config = dict(
    d_model=128,
    n_head=2,
    n_kv_head=1,
    activation='swiglu',
    norm_place='pre',
    init='normal',
    init_std_qkv=0.0601,
    init_std_up=0.0859,
    init_std_down=0.0859,
    lr=0.00504,
    warmup_steps=200,
    decay_shape='linear',
    doc_mask=True,
    train_tokens=94100000,
    steps=5744,
)
Each number is 128 + 24 x the weight over the matrix's rms, rounded and kept within 0 to 255. Layers, rows and columns count from 0. Numbers have three digits each.

# layer 6 MLP gate, 320x128, rms 0.0876, rows 202-319, columns 96-127
100118108119160127101137112095150118080119119116118117132124148106120121146137107139107134116121
145157101118156148147121097149115125120122145096100126138125088127109091110132152084060143137184
114163120126130172144123109089138139093131159135138150100100101133114119127158125172140152148098
121142097104127123101114152084164065141122089120148113154133126115137122137122101135112146128139
106150098144141147159117127126119141095144151126105125091124110110105138107141162120157139123141
112127152133163148148087138079120092091125145105142139142078113116116135160142103147142150139126
159118149116108176108136119145131101131127155146164102103134101128120124125150118155113145108134
187098069094138079115137093109180124163138101115091113122114123136106167149127108162087157092125
116130080099146152113204110138143124137122121142135144129080112123134103166116132103123094137130
166155152158125133120094142132145118111120157102133145137138127098104116105138121166107123121119
131078136154143151110146106149137133145096120130132170088116130142127103100091120138145116123158
084147100116147143094140125104133124152116168100155111088094165107123143152164104120105089089140
137115107139156136103133127119099140143124092172097130119128094107151151140119123086157177143138
135144135154120124154161160125153096130099115096118124108145107129164197122129092164093103120145
129191132069136119122151143093117119156138133122141100135134061127085085146121139125124161155115
116179140140135134118159097093100137142146131127112120135136088155137138095120093124142128139117
148123161127156133130149104136164140129137087146106137166113125094125119180173115124074124143097
093103128134117137130121118117156182159151167093163082142111128181154129066084176128110150103096
137101092119120122152128089127087192157151140109087074100115141172121157144122133085145119120132
114117171102089100105102162141156142152114174200124108143157165114146181151138160115134139110148
091134113141130132110130120129137133147100135106119153166153089123112148145164101163145133136137
123102127158108160120135154100083154145131125140145127086161086098132164161166152101133132102139
123069137148115101121141164095099101094132136090107145092154086114132129144147144105115094110100
125116098086158134098136167118143146118132154141090125189098123107178175118148116128169146103104
098115136117153102153166155154145151144127136127163177169091177133100138127147139153078153136136
073117134178128129089153114091171139129128136113119146136113150170140109106168107124089077130115
081134147161158068135134123141141118116124145148130148132125171150122137144133183121134181165137
125111158146132106104148182130120130150140114149151123137118110109096098131095147144167133111144
129130088127124184116107113164176099162166151114144108129139133139138145141125153113148124151150
135134129146123136161122115120116134126127140128123116134150117132104170140107114148130117121118
082099103144126162122099132132171127138138116104102113125126120097129175153137138111145133157141
147145104115137105144135147121116095122096132138078137158132112143123147119118130140148142163132
121140134118143158130147129170120102133110115143069151161098147125107132149127132131081137146147
106137098090162113095091131151139128162163129113109120078178111097102113107138077094154101118132
164141129139133112152135133152169100141134142106141151153140126102099106115081112100094165136167
129133120103140110111143109130140136107169107171158130135164149070113127127103138145147117130094
138102126133166116085109084110089093127147156155127132135177115121107163113105101165126136104132
113135118092138107122137118190104116145114117106127138135149144125109176154130156115130161097114
139139104153131082076079145129170141136161158138110122123106117112106131128133114104160166132082
124125115139177176128113176171136154092165160129100137135145142105100154100149129145126137143165
127144089147174094102134109160128092140127129093095149127148146154114147095102127123113136115122
074144074122140139164105069106114097160184131146128133165115099142158101074113108139121126095087
078143127131115118129080130110115145178121083078132177113156118162135168144165158105178114180144
114140121107160161162122162104120065165125124158113116094112147098137143102103143064121129121149
087131088157139147132149141104142155152130129095092089117114133132139113141125145107151125135090
106095114161120156125117140077125144175110109136141097151135098117188133115118126104126116132155
139135095184100100094179114121147169180079139127153110127107108136119149138167180111127109125151
115142135185124131126127126109101085123112130140118118116135130117160139132094156127100123150116
122144122101145117102101102134152132136169074133084138118135119139150098135131121113167144137127
091125105143076126110162124115198091104146124095108131135144102129163121123131119139125114155120
201142133144129145156191136121118116143129096128123087138101133158122162143138103117093116133123
149119119169153141146081116104131122132170129110080148149120131135103135106117125058183083110134
131146166149105141122165127160180115133179103128130106159118097147152128125151109159114128195120
130141134140091107121150122158130132143134130144143189120141125083067135111143123157130104121090
127116125095148124116139113143138151117172141107110119120128119131122113138126086144114136116118
147124107105123093169133152094107127192132129133094170103170157134156167150140119101134107101126
115113139140101108145109096035095115108117144174136109160111125130104103146133130104139164146125
128154153160132128161125163121115088170113130111092117138134155111116137119121125082137136157086
148121151151160116155085124119109179135159079158091128197122132122124145114165136117137130123115
076179106157166109144109145100093138174124106132123120107185151113141139170156138131152177175072
095129107146106170137124092125097162108125089126155159170113104154163115119122128136106105112104
155065192121138148141136113104147108096148123129118136135134120121178101155122079128141152110137
122125153146111130131159105153127092125112132123126131127166117115126156146135159116118083141138
123113149141187066081128094158171114136105129144123143140133115123133136136168138149125096102128
142126105123147130115145145109182091161133142131169102143102121126137127136119098140130102162137
135178131116160138152125160112167132137134149120092195125142124100135125135124131129145111107110
111168131120132136121137141140120103182087162150154145136153135116115133137132113093127142114168
166146128122132100169136133109183131115166129158141153166086152143148129101137072135143145170127
163113126138088127146078127127154102155116142130156122100112112118153118153134131136161102178133
131135136139154154126129113123091129104144163152143079091155131105155089098110127091160118141117
110089103126143060154138123157128126164136103069143142137118146121145108118143115118065114095114
130112160094140162141122141139150160124151138144120139139108148085121098155110084099142137153140
086137136111145084142169123128123166188093113158152151147129136144154154156138159157120146168071
155105148101116115154140102107131145140171135123141127079119121119140137078153112133127129150130
104123139182104109136082130066100125168099149127129140127150099132161142098133132140130121163151
141139142141110141155116139153117162143160109109117146144140091096147144131192135138157114099121
145123121106133160132137105084148116126138120154134135118107106096126158134136103172145112114151
142125126086119108069139105161133122132123091144104129142154144115155119108139144116120123114140
136104154126143155159158103093115092146139135110131135132112169112118127145145132100137068162126
114123093098141113128117135139102134132142164112104160151153127133133127111145158119096153139111
113135154126128134170137165137139114151095083145087115172143159119092126138114103121124107137149
151103159136149122165102175152120112152114129159124120161133120107135138111141114098118109132126
139103135096116153155145097125065189164124135130106150152112133143122126129159109097115145161129
105155116150138093106127123103150175100150134132106131149097157120144101139156155100162101170122
157169101161082107136143126123158157133122077104105102104115098071099122128157103120151121153119
153142140098128151162113130118125095121167152117148132145175125115113121125101136129119134122107
151162134110087129129170124108144135129079134096141128126160094117130124132123148142123144110171
108158105144140108146151148128130154114134172114118161113185099161127161121139156159131115112151
094101136137127122145106179124165137104177110064169108143139087124084137140127103139174117120112
136126125079122152122115126138135139131113105145095127117149135117151092120153143102167152137120
083119141142177181108167117109133132152092129126151120098124145118098143138148144101119158122130
145116127106073090140131109167140128163143182130132125091143093121125126137139111076142128106160
121153092172093154174147137154130135120153139132114104143139087113149072093175151095139137135148
149134146102117095130173134135113143112117062092130134162158135110130159150124128119149141146158
089144127113127117145144125116138131139101090104130121152159084130093151125155151110126122120099
130134119127135145154116164153124144153129124082159156155128097135149163143124138145162090122107
116137143137162146131097102084134111147137133073098090128143125142163196108117100095111153132162
098185150143161127106058121108100106159094148120148124116156121098087127152121110101100149120096
116116124138143139114125127142092124100094103128118147127106135118127121199087113120118095144110
128134101121141113105164141116074117131125118096142132130133134158136098152139082118108103123104
146085154131099119119126123147123114209151136137123098135132125129117127156127162137114101119117
100129093103142091147119124151140130142127166128117131097162126158169142146147189121131153169143
163161108130100109118162119132155123102153120089101112182132112160140119172106112136095124118139
085127153111139147130108109148182087118110135132144158110138119157113202100139111107093143164105
129146138144091112128141143186169152095143171113122129115114141121136121169106164153112147166117
130145130149150161137103135090142134115095100133121130100114147153146152099150126105128100146119
075084147124161174152086139138126147084077143072173184136106141152118143148151183127156146133124
100140106114142125133103168145140156137114147109101157147104145106148100131142159175101120125132
117182108121137156120123116126112138153150134104134143103127144122075107147137121116110132113139
121147160178125120147105102102114128107134119140082141126140125102127099122146136135110159142109
157113135108106115102103123112143117125142097125109106166118131101162129136131109109104126123175
114134118140113141114078154151105094142113136088097156133110112109150154124200097143116144148124
162102100145138130116101109116116102095141138136099199138171113113142145145166143112140126129121
142106100076117162052112121140095127140105115140129111131180112145161104124121132121144120098134
154139122136138116153108126143104113169169091127136170089094134116154145194114177156114140139106
116137120135168112090148129117165144124138114132130115136126137097131153137124113139160155174163
124143132187127123124129173119122102110118137073134115106123086155136130114131114169166138138084
112122117132153108148149162113121092133122120095167121102097113105103113113151118139110072104128
# layer 6 MLP up, 320x128, rms 0.084, rows 202-319, columns 96-127
141091122087131130131131107103144109115123154129110109130091189160113132142122132129131091155143
168097111132146118139131169136142170123149136114106128128150147154160134127100122108178142121061
114160130102158113089130132136144109111130127084139105124152153112111118142117157103161139072139
131122107118131122105148127142077115148132122105086116134115137087139149111125141115122113125121
155155122119128142129137071168140129112100157098120122128118110123076146144127125167156144162121
124129182164130101119134147155151071153147113149084139137137081173134126151138136091164135107086
151126169122123110146156065124092131142140085138099119088137105119135148105110096199148137123127
162133117152132126116123168156114121142129134155160105142127144133114126114126145130088171102138
102140114161135142138124136131112146123120102143088117148158143122197157113111146102123092087187
160114149141114122149111134117090143122081122118131126123140155160131155114127160141077079123123
185139152129128113123157109109132120136149146090134152115137149119104166113127118168157129133124
111111124121079141111159078161099130140145125155142083120157108176132135138129148144152116098122
172122157113120138154110146151122136097103149113156154139139116114089098191160108119162126165128
123093136134086116143146133087140104153088127159130135126147105140146114112114089124123117115087
127111105172171086145142167086138160123101101109077130123149134109129173205149124138140103132138
111152161136095116118143143122143163092103128113111112148147087149145110134160131126127107103151
169122138126127106141131143138118146143102129163126193136113077141088169170150132121186114122110
120098135104144140169144149112103123124092124093091089126118130107144150127125149115102151107119
118143117159126091112132120124118101098148133087151153124136108127148134131166154139108157083112
132110101124149128121098128100114148153133169143108143093181115152138114099105169158129096117137
100200159103142152106090114137104114149093143120145136148160172118133134132116150153178108148092
086120126116172102089100163155109157101084097137113095137168142122118134092125139151091115108104
137154140093107114118142125092120116125129130127143128106134129178147131119146107152152051140085
131127158122128124165112145070137172125120097138162108154118193162133122131153149179149159112124
115171085161087165115144120139115128137141099093095076139140159117166122122143128106145205150129
138097135094115172149177121123116123121124143132146120136133155056152160094179121132105087121161
104176151123125142154101172095106108117138141148125151098112120113136117166127142122191143147149
106125158169115113131133158141152167105156122098104099130141168143125128109176128133092194128119
138097135131159085133116144103072125168084088145154085161156103101105128132109107125117124098113
116113121125106125102122144130141132111148108085135115125105116166154163114111161156145097123178
118114160100112083096176178147137123153137150110138171107123101151125167158131113140141118121141
124125207111122120140124124125108166160152139129097113140068151128156117106101096097117156096128
132128123117150136147099145139109121144118179150126104127128152143126109104166146124137173147169
139131154119095077109117169131145156126097170125120132171100122122128079143119129122157098133073
131137137165143154154155090122157114130098140106130102150119125093110135129126157153130114113151
142077131140165110127169121169101145166124139129087167128137115111110106131134106138115127139176
154125108133104136119145094135138120111116110169136099138130135109092140158113119105119168103113
119111121169117154146161151156133115138146150105121106109133105122127140125139139161130123129120
127165108122110042121191111124141165136121127104148128166103151125097158137116083150128113165128
116147110100159113115130105103171109137120118150117110098119143128087112125138144157170092119092
158126184094131101143090147087154113116136142101146129149149127115106106148133122143140122162114
124121063110131103063148117106111142198123127121080109110135142145073124111095115123136143131134
103122113136137091148095133164099140139119139136159123161123069125079132119123174145103151132126
124120127097105175111105087091164121143121145106167132124117153131122163093144109154118149141103
121118123139177126153092119084117103129117148194169153139131105141131144108116122125112140129113
169100146155113132142130158111105132151110136133144086080139185115160093086149148142131116160104
073113107158128100082166124117148130130106152143092130125134071088117123086144128113164140147126
096116152146169130137166089087112149112119142125084146151134114145134088099120110144137123108149
153111133138094123142140131136120088062067172149151153156129140130113140137134080078122105175129
126112179149140125157120152124115129126138079132106168107088133139163123117181158114143133181091
178125111100170105103118135088122119161126130135123132113169110163142124177152073126141106096106
083150107140127104225154119140121128149122105114165154160135145138125132156098154141107154170115
127171135155112134106134199135131132109134146105142147095122097129142140095169122107135164133130
139151133132183121133122115130135141104079103182082123119135099124119128137135161128129124124097
133109166170179165140136148141103125104145131112132162129112116114109123127149146137151125129133
113107148130125128120147126155165150083108083162137108068095175148118126158140135101138075159123
164072170144176127133131142136089119133146141133119125131113121119123129147122127112112168162112
140091131154161142123115127100070120150136151091121143096129143109148131137104099112135163132155
128120138161159139115092146165128101134135144098140139144143143114133141113077109124104100127148
139128100061099130127166147171136122128106128138162104121037113133063112114135094100097130138170
078140056149148125090146137130130152102133101121149153116101137143148125122132149095112161122101
112118114170155147128102136132167128195152110071130162101109141139095148133112181133136155109133
111116151116129110155149151087144099128159141154137153133145141104100163126118121181151147131156
141095133101120063132149132130146151121119125105080120104096132166129148080157144153155140142097
140098130136131141116160102129150085125103116163098126091145170122114123136117082158129093137107
139107113131154121128147101131150123132153106136109131104145140129122130175161125120134157151092
125134099135095122068161109164107103159104118109094142132127145117103115116159167151083161142183
179103158138133136135150122146115123108136154155150100157127156142114099116147091099132126113168
128103144129123103180125146134114136112127136146162142126131127103098113096151117112130131138118
133115140110146131158090135135141143120132159139156107135092146168146116163129138127086130136131
070149151158110133133174161152145128145102129125096146093127098105064102107121189114165127114138
124116122159103130114108106097147180113155107153124086168125111107108131153185118136114134091145
119142107090106101166114130128078159106168158084114109126112148107129119153111144107131164131158
131101127168130125121146116090108108094133127113145172112141137114097114151122121155097108111156
137127133160104113152130130121150132180166160144139144154133131117101093122129112120112099128128
129091136112143155154118110148145155111126165153149108118134160086092127152129095104141154172103
095161108145165160152097115093122176111170146130131126139158111080120180141133096136171154099112
136151159121087110116148111127130107146119176146086159163102097155130105105101136109085120145126
102159162122103148110079145147155099146151115154107142152137115124100114068120121149120145105057
184091137132148146156152147133179119115130137095137113131155145136165137149158128127161125150150
151133123144097134155120147115111126119119135129127131157090124145089092146161121111110122126102
151149145145122102146136114131139100161115104109074120138130114172140128086164140124128079114119
109146151184104128084122134143152109155106111078139115158134116105160143121136131092111111113112
170154119122154106133119130107159171097117105131133124127094115089143151132117112112151160117107
150147126142116130108133184106127149151116091128177144082147158146140116108129129124127110101159
134128122078133056108135072111159147113134153114152126119130138137127113112157119110089111129131
133129084122136096087098120175124142125134129119165087135152120120090093108112138132143154152129
150136117119096135110160088167117102108144148171113123143136114142141108119156137111122119169097
149149140103115139115086102148127140127155123174157168165119127087140081170136126142124122132128
114158109176093142135112077082124159100150146111150148091131121108151120140133126152125137115182
091130105109113091119103148155152124109147096124137165156169086091159174163117157164146097064139
105130131094103144131132150113094177123107133118165100131151149113154121143175184082155152123095
096115151085157086116112134140129129134122107100115139098116084134154119143111089139098127124115
119145105185126093115126142092093142128119163077126163122082120122138176138124113163100140128127
098143123108093126115159109115091152126136089162145173137101064148067128159167155127149130104112
146130101110111108155138160108169107110145146132115102152145138110146127137128158135153133118094
111126107088164106108167139115107106096112160153161176157134145118101120210118135149151140123134
177118104134091117184120143139115102133143134120111087109107130158124099091127121134138106168149
120141121127137133108129116084118102084081122093109141159108154133101127131136106165140113135125
138103151127160124111100146089147128124137153148100143141128144097132077139128180127128103145164
107139143167113127096104117127115103126116147137126168109168093128144117126143159083168105100161
119190133175119122115152136127102122110102117113138117121167181154122117110120138124177112077102
109137152176143152154147124111123125142135153141107150102145148126128132118103087154131137137114
190137131132096140089139143097140116137145170135135101119143112136105124157126137111133093122105
164133137138113171135132133129149096144142134152079129115139132077111132137088151107151161114090
132150136123146110110161114123120116138133164102157086095126108137105114175133106139124129114114
115089156061121136076099148140120169137131128161125147139127116106111130111104151123156139101154
129132115143133119124139119114117126150080112103151146135120097086110131112158142153135126128138
138169149101102137108175129136145135125150142147146120160124095106154174108120100120085106096141
135094131164137137114104159132114166140146093143144145111137075147136138158115105104112102117153
182124108143163131115140123086107100099152086118105119112109180111094116086116143074099146159115
147152163131080148138119147105131136126102107155112079158123130115129140140097126137131162097094
105110140146134129156102093101100111136104122120115136185070104149117114129109099123092122129121
124138100109130120135075121127124098130131106143139152150099147111144122152108083115141143084175
130133134144088169165114184136161125125156082116131119088170152104120156125158124147100157141118
098115111143128126141091169112110135122110116158106087153171116119123119120118110147141150141126
169122131094193140135125136127111108077121150142127157138129141168132143094130149166152129131147
121105115127129097116087151133136093152106112094134166108117110135146134089126144113144074140088
# layer 6 MLP down (transposed), 320x128, rms 0.0855, rows 202-319, columns 96-127
155160138165133134143126137089114114149149167107130140139132132179155102108134116137120155150120
149130109122139109140072118161163087154132100134155154124110107104110149131141164143096136079174
157161141116087113179130123108089124121146141153107137126141097088181106141111096131113103176116
118133150122073128124140167127140148082114128145115118133166120140137126108124082123129107158158
148136120121142142143127114120126121152148105127133138181140126150163125105120132119123145148131
165117137110156171121115133127109098144114137094128126069117111152138120063098142132112123126124
076125139109148129156104152129143140148151130143136132147120126101133119137179144119104121138122
085182128106139185116145111142134102094151124181121091155090148147114061123122171089165116153105
108116080128090168125157139168148094148085159134103095179142066130135121151165157129176162099136
129106140160123129166121143119158121097092106147140153119136122135130144099131150136112177110117
154137106126179133146113166118153137122114118101158145158112144082154124133126102109120101137097
102109146116113141150102107090156126105147138149161119140122098175141148149116120113119117135167
150099138135137094101127124125168087146175112120134110116158140138105190141096101134131098124155
108098134089109098140129120133154143140141119116170151081139112147126120118137197131120147144137
102150113113183123085178118079128134115151164134107143075107137104079153219109129112117105135152
120161119134153084133132111123197108162162162139150090123124146096133128127130140093117164136087
173126123109164135127140106127119096099129105147114158081073075119104149122209125106122117161140
151099138105135080144102154131107135135131161137104170137103114106109143164188107132123117092105
119158118118138149108143065112063127149148168112134120113136132127115150128109116133124075136140
108127144113140142088145145129142151130122166133120113132111110114119141126163072127133100125135
174117128124114138138111126124125129120165119115076151125176130142152150121117123135134124158116
155153152112101134153124203124185108103104101098138096138113117118145103121137169133108132118080
152107125128119121088134159110115127114164123134108180174125161102127160125154094112126117106121
153159112144133097161091109059075161117107070071136162079137130110150107118110155113114120135099
134137132122119166161148157124173179106122109105122098104126098115100128133107142108181084138093
108134119121113139125118094129073155104101152141110090100132107111194117088110111114156106094155
097142131116148113154111108133171157144131086122068131130168115126143137157151154157186084113125
119124110107166122170104125113148127133150142122090115152084108138108122127097127130141104120127
163134092088113134136128146086130130190132129120104142184110141138136133093144106140129136158134
095111102129114111117136128151168144083132111145110107136066115092115124101109136150117114105207
111116130144119146141127107150145130134104141112158149116152111120119175166155156105137146156145
138115095123115166102155118154130151117145131132112170162150119132147128152170148144119136151100
130138136124083136135102138148152147146115092104097151110077124104116145105166106145172117116123
152116090085106147093131159124123131132127107116097136176170109066121109103121167160128147085127
146139143153111198104140124139106128128100167132115081127137102117097139120105133142167113157194
117158145140112112174108137102138110093101134140152151138116089180124120133130122098117140152133
138170104061111137171146131107109092139118135093143095154082135116118088126108132112135109122131
129155139142164120130118155143157106131088120088119160110137138170136113100097134119112112141103
101107169108154112154119145132114146121123089126121138111109138115110138132166148123102097118142
131104187154108132125145130152141144142124122122128086120129166116127167109093105088138202151148
144112131157131115140083129118117139165129150127135088120115139120157094133118128147081126159124
068111111114153132108100093163138114110120103174114114126120132161156148097123156088171121130130
171104140132122134104123155110144149102067104173180130154149148121119112136137121125067138112140
128150169174185121149117139124128097125110103103085150114105108113167092135138153106082132117140
133141118114117143148146155093129125133100159139123084138112142106141143092143109160157117121146
110095123101137150127128188114131137137145117110149142086119172120134137132152159172152135141143
123132130131138135103150109166157133145176099134118124095104112080114165068127114137113138122094
145120129199099139148111157137133111105126140138148149157110134111160149139102129152134148146123
103167116140101156088129103117082136119104134115166155156136117143140108102167138149101141150091
092151104127160129155118096084089143094111111135115100158174137087093162111090068088163120094122
137122101152145136103122106123162154145134113134112091100082150180123150110112146133158185133175
146134160161165094070088139126150123117100106097128118104144099124155121152123130150145153134141
153136125120113156105114113114121136121117115101084077176124117108116126109135129090116139095142
082092138151133131124147108152116133124158131081145122145123125153215117157106127112105138141158
106079118121097138141166122123140136143141069141164153131135144121119153147087113163073093108111
131094109098132101138169118134110107127125108135102113113135132141133135113147104116136141152141
162134154073109137140101149171113136125102154092153113142118128082133188107100149143104141133121
144137149160141180127105151115108163153115186131128097125140157114108096157112157100140156112086
150119125120137162102134163153155157148146156121152144170072123134137100149166154163076115119111
100148134087084154134121119154149145136169082132127105131065093095125143132125104104092091131144
129120128089113143136130145149141141115121163165103113092189108089153130133128123132150106143154
166130155122167168135150141123144126112095107139106136135122108141130115196178097120122139075138
097142142134144156125100121087109138121143142129153119147132112148125139103123113077144144112136
131151185130111124141127119108121111128156069169112188098115139184084124134121138109192107178159
168182121084153149129093121122134129115110146128183135140084166103134143167096111175176074121100
112150155150150142139180157084140097141129144108112089100134093116125111118159163182126136162123
124135165150148091110116117127128128105113128140120120147130114108128121083103121144144189091102
114091187137112077170101101183092136156152127131129138145155133123091135150155147112168158129132
140159148100159105161092126082152129146092099162085118102096104122148076150146116129142096121146
140093149120147099161121116096127122130151123110112070093137101114123170119157116157133110157149
156143152057167130124134125122132115076166134112127099163139178111164101134121129125143143136157
121125176176141125153106156163164071143140163148124138128106128104165132117130135095141083180167
123100147143122160144157139157124111099141112135099185102112147122162142141148147122096094146156
124133108091134143129115137151084124110137147124128156133122113110128087150164103127141134088138
089093137115118146130098148129136159114154121143165126140162098125130161104144121104130146122145
129111107111097095137106118128106123155159146140157132106086080106133085129152106173135140134121
090148102128176102147137131069149116118179134144152069084166155084141178179138083143121104107111
077188085155154088117133092117111104163150109108149117145132124095158171147140111152140114134105
150136121099117141144131107143108158150174101110124149132119112150117108101090137114104124142126
171068138138103153142150161148122112132128118107137123104143183151124131084178160113100129124176
144145071103141137113144072159157139147144087134144117116121106092145141138126120127042092118128
142119128125117106115129109152122161142140150154153114125139143088146125148109104142130093149093
115106131102154150138132166094122123127119140157125134153115132153122125192137111157150120154142
122128125097103126136127140116146107087135125130108122126141149128133123187126145107117127092181
160130150140169120137140169148118135165111122131148111106094087145139127138153134107123120147116
101120115128163125130137133123131133097138083122116098157123144106131146105107133117113114135161
107180146102148151136115101113144124101127095119127117097147130178120094141083131119090095066109
114133126133147107138138125103139146134124109092139152149117130167105158118127124114166119119098
127150121103136154157152154086104101092126108160148122125136158162127159112136083103119096126152
148136138095103151141142076149172142119133119138090113149116125159149092141150118124138118116049
092135085136162130175097097131068151126182110144145093144134124130104121131125121125136107076127
115124151098125115138123112153069072126173142128129107122130129090118143126152139099129088156162
151135136149113131089175154130098161091165154143129140138109134097105118125123128144142134123107
126178168134146150107108098114135094129117146130098152096172111134122109117105115083091090172141
143121144135125157130135136140122133078155137151168140053158148108134114148121095164133172145139
127127118145143131191116122157110170124159141089134125172123125101137162102118130137142087122112
135133145116177133139150094088130129158117102117139099143139117133153166182155136135149109129102
135084151145108119107156123152132164127113147129159129168135116157147158115108142191121129125145
103131155133119146132112154157109110155122142121107110161090143141131112121149111142146131099124
100122116119162121119134148144137141105123118098124090087133117137131086103173105127114109159123
104087138128075103143152150114121154137104140110169145097100116121113128099112135141149105138157
107151145102100112127107148089128131152134085105126123063141162111084129163142150098122124171170
140131144121115095155148125145119107150108138151156109164132096154102153120128122156102132119150
119144126102135154139138139138124130151084082131062128139135157138135156118135137128132095163109
103124165096107113149125139158134091157189117095106117108109103150110125122130133114090197134129
155153127121105149153143124129137101096120095129132119127111143099132117140096170178123111127060
096132107130133141096119153151101108139109132135151142139170114126098135133111109106152208143162
098130153123128104113148113114140112132099140147092065118139122148111120095147142111147102078158
126150120103128117131183140138069142143141138123132079096121148120112122146077142134103099099096
065123140171151129143127096129105124092130121159159103095139125118147080125117099088099117130070
141129158121128115123113127148169135134117151098130099113147121145139160178142133111132085155138
109159127140139115124148109111138147144155116087094123113126143158094093131138162112123140124146
110109152118143125139104143114073130123112123111118123169095072136167116089143118141154123137144
167110118177146106108101130141164102122125114090120144161129146136146151128106140134141166194147
119140118152108156160082127146066145112173142100123127086113122114151156082127144143132153144109
138122140140099139133120148116113133124142081093165124116140123104100128111087123098147117124153
116115152136125117116127123095150127081135120145119082162137147128110114126126145125096130132136
125113154122120141117164144126133092134132125120140108135166158131122099142095167154164116120109